config = dict(
    norm='rmsnorm',
    bias='none',
    init='orth',
    init_std_qkv=0.0518,
    seq_len=384,
    steps=6244,
)
Each number is 128 + 24 x the weight over its row's rms, rounded and kept within 0 to 255. Layers, rows and columns count from 0. Numbers have three digits each. The size before them is the row's rms in percent of the matrix's.

# down: layer 17 MLP down (transposed), 128x64, rms 0.18, rows 78-127, columns 0-63
# gate: layer 17 MLP gate, 128x64, rms 0.185, rows 79-127, columns 0-63
# up: layer 17 MLP up, 128x64, rms 0.185, rows 79-127, columns 0-63
down78 104:147129109109125149084101118120125127118125121109071114111101194137134139106129124143147108104158122158143105120121113144068132125120112121144111126048095145136146143115160107124141124088122095
gate79 081:183124136102124176126131172135146123088140150135162148119149123110128148118180125153131111101109140116110103105122140097115162132165130149151087131098114142094070130127092120130158105122104158
up79 096:140150150119129136128156135132170104080169142123162148084102147147150102090103173106148100130157110123127144095118141102107098180144137139159073129106143122131114147094136147128112115094126122
down79 097:164091103102114127157110150130159155125112131140082119179131124110108154154115123148143146118139160096142140144105134187174091087142141162124114114161143168123159140153113129159114140125156124
gate80 090:146123106098102140181156107146128149093123129165158148169106099125158162125147086102142126102130150112101110098114166138175135106082114164132132115110131105146118124142101109096136118099121094
up80 094:129141129129159125121117143057140120148135116121079116095131112099119115119086116184112122135128086141118092144121127147083087140147161121163157094116152141129160132111112149124137128160121174
down80 095:101125141120162095145146128134068131124191124138115125162106109125144100122132132165128141136073106092113130120155112131152138131130084118093119152096117147146144131121136152118082113125194120
gate81 099:110111121168175119111125108159156120146124116145144143163143138140134149161142128090124109112111142061135112155132124101110136152150108144148097166149103146151149151169167099166118160135103161
up81 101:148126130125135073070152126079152113206110135101138143140107140146103127138129137135127161139156119115146119112121141127174132121118165156157151151079099145143132096137143137101114105149111127
down81 101:167131123141134121106140127084117135106156113149180103120086153134158130122165100117124146107145109136172109129083126150141111156138113167115095153133114140150193101157117140082142121153119116
gate82 099:176084115114139119144135119124117164146107106094161139115160070175115108164141151117167115126176148140106116147164138131118121154125159137129162118111169099126127141093155125109125099136159125
up82 104:104115090145169121135158118148120100137158129113130108146129119083122155108158129108100095133153153120081103079123092121152095111138128147132164120111138167107151090113100133135168101140123079
down82 100:100120108151086079121102138158144124128087137120146142106161162154114117135100124158112126145117139118139145161133195138171126144116141149140118106063164150146098141089152124126108115127137148
gate83 089:144141135103122138176130138123107118142204149138130142144112131113110132116105149076134109103128153138111159139132189130141124174129072128151145125155138081136125134123153127125142089096150098
up83 086:116117089126161089122139122133131113135087123141098124152124118155126109113144144152112130107159126150106128101147067119146143127134159149105187103123100149097176152121127094133171185102136129
down83 094:125116089157113111121109120130078111111126128151095135172155131127123116097083147141170108106110116108113137121158100124104112145135140129119150118079113161092113091149127096113089181129156093
gate84 118:133161143154147144105121173141167126124119147125145155140128122103127114087127136164088122182186138072114144141153163125143121140129138152102144101153148157136123159098149083114152150115139117
up84 108:177155117091105093115112165110130128131158165110160173149168093146118114123142109172151158124136141118130118154100144139133108158100167151081126120111113107150131129148130115114111169159153151
down84 104:133134097168142123139110113132174122144154186153133119095161110102109111148163119112119148099144136130133140115183144100128132161153139141143160112074146128136121130149120121169127092095139180
gate85 109:161175098160081147155096151148147090128114132113138135147107129128110134137152110113137162079124131143136111169155127118140122139123170145167144134100123131150196136107129124114136170173137142
up85 099:097149153135159135075139126129138147156145169158116123114156160115141153115114102123163096149118163126117177134142171120125156094131145149109090121132118076145105110131085113164100156145138137
down85 095:136121125159173117144152112112194154119122147115155142102107116158124151108132165155126113116140128138116106107100092189113144150128113104157114127138102164075134159124126089142144125175129132
gate86 100:129105123160135089141174144104111134113192126124102141109097124094115092139125134130146113148124137129166148120119123209125175120136117162133129127182127142097136163133129097156114121123130141
up86 102:169112124123098111123146098107114132121174123114163164120138121137149092124094139119173111143087111151130156191099114120113139158149095159149123123139138140122104134097135108184135118177135117
down86 102:142129140158106124110152102083156125123119131089180124131141095154125130129137105077101157166175136104116150147165117105148155127085123085155119130148139112132148094148090117109118155145158121
gate87 101:072143104138122098067159108109117114135120116157141132148086107128114176118142122127141134129100119147139146123158141154145162120116161098123130137138195136132165106153131155136139091108082118
up87 109:127127151109129127060149131112101187085161175113111139112132147131105142120115101109137113121141146088129141105150074114104154127158101139115130159094141171122112131133137106117112095157153118
down87 095:081133131115145129124145114139104126106126156119090162131127101173143133161168119127107123129125103122135151128150126187186116138124127140127146110214125092095157133155122124137116131149160134
gate88 096:126118088111093138086112106152157125155115135132152104157112121125154111140089125118150103153108129129136080135115148168148129147096086107106131121092068107129104084132135154144120086148140093
up88 100:135207118115156109097107123126113137155081149141134120097155122124143130077104114102158177160149116121157114131120150171153113144103137109174128121137092114140148099131135136153109116140134155
down88 092:123093173142156177189152134146145111126155101131155110150128150165135109149166155140115144109113152094091137135145111072139141099114129124126112133105174160124131135114147138158157156139137116
gate89 102:166090108122107117100123140079132075091141157133179144097167137127125147121152131150168128120112103100150164129137160117118102124149115116139115106130156145129137127164141137100143193116142107
up89 092:144108162170090100165138099123127171174127150102138145120129086144100120126106128101125142130157108125100169154124108116160101107125142112085124132110149163111101158098153159125090119146153104
down89 098:114136112148128117098120137137192146125140117139056153145129146158105112140148116159122117115119149170107151088158130123162124168182144137088126124115131138132112114114115159134142088101142165
gate90 103:067137105106128117119113102127136097110108133131137084117093138152115099112137111146114150111123132160143169154137149141138180170126138114109137116121117112095084163109139136100124111157128200
up90 099:139138156149151155099111161158158112073146131155176112100150152101116110127092118114137137158150113151134156111155117171103112164135132117100153149147159124111141107130118141124124112115191090
down90 102:144116136087131140122152116098185126130104136164101155112090131124154152160132134103112112099138159092153123127124185151153131148127162099118129118161145112161166118102127113157109099152144173
gate91 104:112106136185090132161124149124148138153136134130120141142149064142147119138124100150085093125117092148101127125169137138164117137114112153126132111098096086110125089179106137084117140125143137
up91 106:141133156086107128138108065082125103152094110148093128135138203115098120119146113131095120134143122112112121145090124160134150128135120125113133126126090101135114125141139174102091162147108158
down91 095:090151125121135101115144123131117107105140156101140141148136032136169161150135104122097131126128104170096145134152142153114106133109088145138134179084141109132148124139092132124125112131152119
gate92 113:130097131160090119126120187121151148131151140153131110145096098179113118141154096157094148118126107116100105082143139155151129132139119125109074156099140145139116095172100152127143092119118143
up92 101:130080152099117129141107118157143145107159120151213109130162107121150116114169121116133093150163146120133134080116152125145135133118129111108100168092120138114130093151106099127091121101120133
down92 100:145106092148088158148110137128056143142126103142082106098099165147105120148092140131146116130121117112144114104089135125128111141150125096128169109098164128158124145109110122141177122155119095
gate93 102:114124142177081157104147105094105118134151129127133175143129125126119149097121131111140140148141149149149144093097110154114140137174099095104145132146099087175137148117153133108128106125156191
up93 090:136110120100139081107088170119111077136103163156125152118114129118096125149152139100089137135179112132131138160158130145146077138142126136081121099075134106109118145142100132116134150133097125
down93 096:127133103136161155131171102140085102133135114126104169142124148137141106139104134144156087151069103137108102172093144161086127087106128142132135115086120162110115121117156128092107158125124129
gate94 098:146142117127119103101146117132165131129173140100134121114084123168136130118152114128159115171139129143077163122107078123116121104140156129130174093154133132168178119117171109156112156131156142
up94 098:137148141150153101094155155125135154134114135183145111123129110106140155146157130088137091138123140126180126162115128124111109119106124149111106071140110138158145113061106135109166109163157121
down94 098:090146079107134128139112136123128103145088178153107138075084125129127163125101094117128134115130099118116090106089137137162158097121118113106139146173135141158127122148136180105141161133125135
gate95 103:141109132102115082138163114116199120131183086140138121126087103135128107110140126105112143146126138174141108132140137107149111125145145134127133108086125085121151130156084091128102127118144176
up95 110:112134151118081191131127137126159148193123132085134144153083091147127122129158131175130126099157157132116138078145150111136080120087112119120114138114134130104154139142145122133139112112121145
down95 099:127138134147160132103143126143066094102136115143126120100127178141105109126119161094111132106130105155114114168151153105105155094159123108087167138108131137133108177122102126149088158104118101
gate96 095:109136129104188113089150183146072146147116144139157105112120114154097112157107134095135147111159076099132099110125132096119122136138134128113116112149127128094106130086116091136115149133099097
up96 095:108152100097168108091140132115119098139139155124152137143135131162123118161136105117135110117111136095176136099153102122098105146101114095119096087167178156160144137097108110160103121092144107
down96 109:126118140147143130167133099114076138134152119157088106113147103127136160119131129123132122166091181121156113147103122128127112141098104141114163114159114136155120051129131168175150132124157113
gate97 095:113141098110153128128101125184159133124104171162082106093135136131129107148134104093130132133087130095148147162148122109168135164110115103133130125168118098136093127121136161121153102133150184
up97 100:136136143108137107095091113144109158147109119142153117103106158164122179121126123090122091100119138122131153113116105146133123119129111188137147113139178120163156128153110099119121160173069116
down97 104:171138125151146148113133158122124099170161081103150126148119060113127128141136116114169112120157137096151105134166115084133135117121166147137140148123102105101155139125140170149147093099148128
gate98 103:107130127152149075078097126168113140159153134133150094134137139123125095129114126113166117110119134129111105179125107105163128160132125148101106178111130121099097126127108119130186081155145118
up98 106:138139138124081132118151122128088100131127143108139136126148129152144154149119127151102103132117155099099170131109105153107163126090144172133154151121129133134087088114201156146144146165141169
down98 094:123102151093087124166121130141110105141100127155170177117113101142135119112157091143146153132123094138129104152096111090129114098134153083128122124197121137138136102101153107132099162111126109
gate99 109:112104143116131160139126148116125109151121139091161142160081108146154113147150128128083131138140164125158110152164184137128146136145130119125157147135111127140101122112151143166210155132150161
up99 099:137131113119164153125151124121142099151154096124159150142091135119178103151162139121110125157123136138154091166118164110131102127153171110147144131131153143135117106132129170142199125144182121
down99 097:119150096135112114136116129131155152121133126113081113098084159139107134140148152101093136140116137189110142157096120156177136095106107157118154098137114114134147159069113095137114129098098144
gate100 099:120142121193146118085139126092132153144089150154142143109114155134111084099139106149121137106134108073106121140138136147171134124091128148127114111105068118141116135114119127161145123072113120
up100 099:137119077094102124131130132077146115115132142104131143087175118126126148125102149154130145077109121076125136144118167140131105117138099099158100149124125123130154124105116110157142101098171182
down100 094:119111124111120134125122160145122131141139109104155157143099139088105158077135107120125101157118092146153165107182132129133133082145086112113105125107175125101089086143120092136099160133150114
gate101 096:150149104124093109123117130136109150119118127100099158147076116165084103129123117114117112148123145111137084117157107170096138097178162064128115144139133103124150140132125171116159140132157150
up101 092:114129124126137088113073128120153168134123160115096119113140124116116120120086144140169145154101153085119156107132144168126161130104103180100097115111089139131108130155083087138148125146117111
down101 096:133073114118186161151115140166138130148115096136098101101155099061165126113146139127131137098136115148128108159128144147095145130112110158128123089122172128121125137137152145129165095150123106
gate102 101:113124124092102168111118096111098114115107088136117140146129098179115114112088124113102104148101124152125120161154144106097187155121121179132098104175135112136156107127132139140128089141100120
up102 102:090133125146101076124103125178160131168132112110105104119113086137124143111109103123123078120133153125148156126104106146170133139103138111075120154102168136150172097111138148124135156152113140
down102 106:154149149143140135124137110127121128155132115105163146178125209104105147092168143089099141130119101137123104153133085129107135145101172122131108154103072137125116160103141133147137135119115137
gate103 098:100177134157084157144161157101109122137126120172138106153133156095110156119117151127087157093132125137125098109104127152115082108145121109154166128183134144123125115104127137142132112177150107
up103 084:149147142158169105097098096132113142150166084117125181123126106153106155107131158138133139121115122127095126107082125116100115116141149134175123143083129125143145145153110090129144124186158153
down103 100:109155082138117100159106123132126146136095157144119091110137143127141171136120117133132140117181159119101074114112107097161101155134078130130154100188132134080125139148106138104135116123132110
gate104 106:096111114119111139135152092143121116080157110101134134134135133103108103140155146102151120087127146173083152111146128130168138164150149080106188147135117151109117154137148120139093142083122115
up104 101:122135105123129098107102144178129138123128145080148163128150063133153112147108123154129114160129080111112104141101119135103118078112091095124123094093135175104109128112142089117113130124133146
down104 099:159083116123173123078125135134147128130087102156107125128130174168112146095119118150137140166167134104118101117119141131132147138135145169146112092144144126137141111155129117089140109169069150
gate105 097:117155149128108112118127121141138149149121136113140148143095126172112120136096135109128170125107110078129125098139076092197142110118136103117104123086144120094110129141059119111139132131165149
up105 099:126175172117090142085148124152154105166106125115096108138091122114126131132139152119107099132128158147132123153169119114113115080142157131116077100098117115098113122098182137169119141110133118
down105 094:127083112118151098109122106142155150090124164125154173142153112118177130124106127139128144102113121161075104150107149076113148135120115126132146121202139108101123134128135138107151156159141116
gate106 089:118106150108106101142121133113108104142129116135126124108119146117169114121101136117141137190101109152127119146107129098092126165109118058132114160173139119123148132090166127114151179125120075
up106 097:161154130120149143103116122133143118126116152081146155119123122105167133136145141116140131138128079073146137089126153204133127146108117158123184159120113121114095168153149138116122150135155151
down106 098:114119100142134134177125130121089103107118115124151150142157152113161123069144150116132132130116143116121175140119110076163111131073149123107179132157149158151098129105120099116159126117105159
gate107 101:091122098089118118157159149161144132131113129161168127103133103131113162111135140070138106193114119126159140158120126172157118122140081132102096141112102077127114129141102148144133116120131132
up107 098:150109124157100153126140123121088164181137129140109138142158138132122158094106164168121156096130139121136128055125096142132134106127146103117115114120100136136085146146168142160172148140099137
down107 083:125121115094147118130141158103101127095152139187086128104114119070126109155146126091113112161120108101144126140142166083145118125115144114130136088165142143137110113070142099130135131084126144
gate108 101:115113134141126130108149119115079123145150142175132170091131115163120147102117100121114126110144127118141113137103092127102111155176147132075110152072127157113115116138176126115156102159158162
up108 092:168142093127117144151145142123152130079125154089144103143179131104088122138139145140143121135114117078151116111129150177137160136109126119132123144164181111117100139117076093152095111116133121
down108 098:128142093141117126138139141125164120112136125157108171128102143108129115171159118111123117102156142137139063095122164159145088119200132135102149120129168144120171098160129144133143137121106146
gate109 097:142092105125080103121115120145124128145095089119138144080113082097156127148122139111144131187124171129103147145158121152105163139157153101149137110097091145168120149127154164134148133131129112
up109 095:117132130166123119108090099119117168111150119164137095150107088078143119143128106142130139083120111122143136128141112140100081143120114126152120144145168089146125097191111138139123177123170131
down109 100:141124133117112133150107098131137124141123115104127145095116157152094147108122155124144141099141109150122043085101132165130114181096122110126112145114171119134137157143163119117132103169115083
gate110 109:135114113125124123139102112115110166109134106144116164154127152129075119070124138109091129140114136107116145163143112087086138138107132152105114137196096129102144130146140130167149120135188121
up110 111:087123111096146135098128064133163115135127145133110113063183123155173136125107120115121101174101130146108095134116133113111082110162136137118144141097088140135141109111118133133109116118117108
down110 115:144150111127145120147142146106086096089158109100150097134145107150101168158132122085125125164160110159149129110087137147085156166144153144138130140147129105096104122139172142112090139116097147
gate111 102:135087107115100133157119100145122124098132141099124158144131121149134148104112158152124145088173103117123096132113133172107080107149117080141150174152142169107122152123152138104142129088083132
up111 091:110122154124149137168137131134135148131114126116136162179118150126128112139119095113129123143095101146137173160121151082188150106166184103104086131092111126121142111132141104104156095108108116
down111 090:127117130137149123123116150173137106164148150119125107177143082129113167143142111119132112151150174126145144100094151166142160134121143142103138132141116109155114101146138104172208108150129119
gate112 092:146166145127143117157120143093122134183129092085163150156155119155134082133106154122153136141144105047132101123120114103099107131175118118150126150147110130150133120163142150121135123105138120
up112 097:151162105098101162082122104139110112107119156111154135164133095107116122138125086091130150139132164094134134093148127146129134078123136145152068104124102184118144115142112141163126145129105131
down112 096:133113086085076112154176124125127117116124178156134140175135116103159113118100134104112114103159140122132115079135118098109121121138119114117106083111151151165128131102138126165087125089134111
gate113 098:111139102118118118185141110109116111133136121170093146120143163103126137050167150135139129141116138154144139174159109150143159155145159168118123147162100130138144112117166125095150106132133113
up113 111:117123139094165113093121105163118138116077124155107119098128147125152092155117134128120067106080126169125106107126101120112098115113108123120129106130114083131094124166143125096155099147170110
down113 111:164162170141122139077101134143150141126113111151109118120083135138124134142120149163123147148121132161134129131134132071158114097067148144136119185164146132160126107140153120118151150137170110
gate114 094:125114100114079083132162136134173115135130151115134123087118171079130118133154129149137113144094134169162128140128132140166128138086120133118091101111113165122138138139154181092096158115120135
up114 096:183137166110143134123118128134101136136135139154089118105130101124159187129106138087169139094144133124108134131118123120150114103142166143172116151149101093130106145119101151112106160135092075
down114 099:104159171119140142131121160151139120187138112135130134139189175127094152151125105114146101134121142124155102148140152076101130126083120117085120136125171164101123114137133151093131115149140127
gate115 110:088109152127106113115125111123107121150117122107097127138114192120115107076170151105137189104113113154144118127146111132130105104156133126105105101162115165095118181157098111116135119133138099
up115 108:116146150123146104159111175121108164126102129115088132154137166148135106108161153151125126117147136141089067183114140113109113145173166130139134151176151130118097157127118142128160115147137116
down115 102:148116141149159169119127147118189134126153135128128141189154073077105161152120116144109150118134161148143099116155166141112171102112095148132134130102118109144121118122152101121102149115142147
gate116 092:151110147109128149085113170178158121112149128153112143132158121137170128122141165100106123124167114114129095115112129121118093095138130087117089101133157123127148163147162131104150161182100144
up116 091:126121158118128101167079131076138102160077124160130100142106144136113147111116068153114116115137134141157115153143090082158130129128100128143144157163122103094125110106106115164140124150138133
down116 093:087130117142074150152131101114133130175094114156091110143102077106144101101103138188126142122120138083140107121122131120105082139152134135125139123109077152124129098154116124131156134096126126
gate117 098:122131170122094121167144147093138142156157161112125093118133125162148127128150114122108167105123104072102148089156116137123115146097134154128131058173085152125148111110116108129123126123107135
up117 093:112132094107158125118152079119141063101106171125142149181162104108118082140137107113113100115141129135125096115099105153125137126130098124142132109078113123165103150112132130103140127081118126
down117 094:105116171150152147128088110079095148126122097132131144116092130129113104122140117132109120123104087098108123135112155118116135109120114137121129158165169166100201106104092140141135167138165127
gate118 096:152108140163117145126131147131105092145145115140127158161112097097095109177093134166148118143105105107069112112118154121138146147133160164095121121096096134123131140069136090095122122122131146
up118 087:087126160115151125128098107134077087153126134107096139129078130129114134157111099134168061148111118152117098130103091118127143118109195120141127127159113145126113154118151110144109132103115126
down118 101:134099108112093156124159108136129160147122086141162110160147112120099092171155127152102126119138101160094111149116160115145139121102126104107108161063089136114116100117123136154142131174113138
gate119 091:128083145143145124107107147126111143137128107145134163160151181084135118065109159124116148134174153119093137088135121102116130115171154145116113126144164164118107143099131113140174139126127101
up119 106:144148146105144128067133143085137123144116115149168131151181110114119118121147139087140143111117125125116129137103152101102116122162172140118114077135128148176129097104169155152094141090123117
down119 109:113135130105123113123128122127094093147127145138123094137135176111119117215148163091129117144105080125125111136150134092113129147161118154143093159077153142127152110137132157136111131110097104
gate120 096:091089116095122134133183122103151157144158101104164133106151130132130071150129101106119157159117141119124081128126077124132124108119128118093118151138134141192130155112149128111156120099119111
up120 087:107158133178115105134091159145161118125133150153145136115165132153130124165117121166145156113147092145111126146126120136132114078118143180143158155109118145173109086104133105165134137162092144
down120 095:112177080127133082174070151161132167134117162126098163107109127123116093133151139121112147103147118125099124156121143132128103132095146133127133143111140152134119087146106143164164150116170137
gate121 111:126174136104131144124147147119129139135174090150144109124142096161080131138133110099127136106116082122115136122142079134137151124121127095129175119178122093142098120165108130113138083085108092
up121 108:124109140129149122134092147156167136150132132128157140089120128134150093142119152150143144125128127096115185101129105116064159136079135137118132152103144132100159127102136059126098169125124141
down121 106:130136132106090119125143101126092161115141111098054131118111144138145135078089111160136117131144148107119101153120170126105152106162131140148127138200103134127135145098130129127123179119140117
gate122 118:135128113133159178141099172147150094151125156137140160119117160137104120138168111128144089120145145147110110170135145125150101151112167146107131163145103070164144148101157123111135155111159106
up122 120:158113137127114098106160133131121088132113176101163127141098143147101157121124146126152129099109153158187140142137149177147103141133143122159122121140114091184131162099151096113131150160134105
down122 108:094056117142163090108139152144176111179142156127119107121155109133117142142119118139128146118146107138167137124133086133071114134131095111114104114114151142098097123167109107132149154137126106
gate123 112:101136110135135142127163092137138122091121137099149130115124182115103154113127088114144122125128103095142175169194150105166130159118108136103095115196130110141126117134120144145143143145136109
up123 114:141123151170109123136133147103178114143122148130155126155125093167143133123109086112132098130105130105152150124161168128170146158121084151115097070097152101142135095166114148142134102135108133
down123 091:136149122137130166106115109137051117099148141130129129105111161132127161171143164145153136111171116111152211101169135140136121125138131154141147159165134141148117133135109137103137128137142114
gate124 106:093115133161154111119175163127136151160114130076148126129130109123095122152100153142090149125132131137180137145167099089141152116162112102151132148130157104141167097182138145147132130149135138
up124 097:140127164101149171135108116106111109105161104149128140122109117090149073164092126100154134119163163131103096131120129090142126117149110122164143102146093137122140093096118091167098102117104118
down124 092:135081140144129112136185154171103154135148114101164107112159141133122156127136151150137118131121111116206110126094106105103140154138118096142126091137122093140153102138128078134138118152130102
gate125 101:126105172120116146142155142093189114139131097140112111077116124163116110113117125136117170115098092105148157105124173123147092119097146144117164134156142131156115070133126120136102165140126131
up125 104:136140130118135158152148127100109162124103105134118152130085182085109117136122123101084142144149122082158086171108111106173123138141071144105135149163155111133150151140151127117126109122138149
down125 094:153106135135138147100092123164111154096153166127123063118173105126126155136122160142152069122130128119153157114157162096123120134134148135168105101121139136130107153137154137137148165175137112
gate126 103:090139115147129161157154130161123126123115098134119159106145150084153074108158123117126167163171098110116115126126124154088133123191108150115109122144137103118142142095093105140139090130115100
up126 100:107169106101123138099104101111099115111167105156163162155115094139119130122093128117087098116147125130099132108116134161149141112155100135095148161136096142105124102088132140167086078123131122
down126 098:143126133132119144133124068096147146132145169166107091138145118077120122116119165091146116146154132107145161147092121168144128148138124130121183115096123138116136111143162106121144146074084126
gate127 088:165132101110154144115125147110130108134170133165157134114119132124136138128144104090127118107111131113091067119154144158122129108108106125162136105123183095161083143126145146085162155152144169
up127 097:116103153145147046106144137128123123138095121122067100137119139137149120107123143132151116110096106112124125155102159133131116093148139072134092138133139123123128184174102139091121118129144139
down127 098:155113124134140115143100120147141158148169136114120085107106145133112148114092144123139103147098139152156172130186111136188133179123101114141159134083112121120127087130151086148121125133100119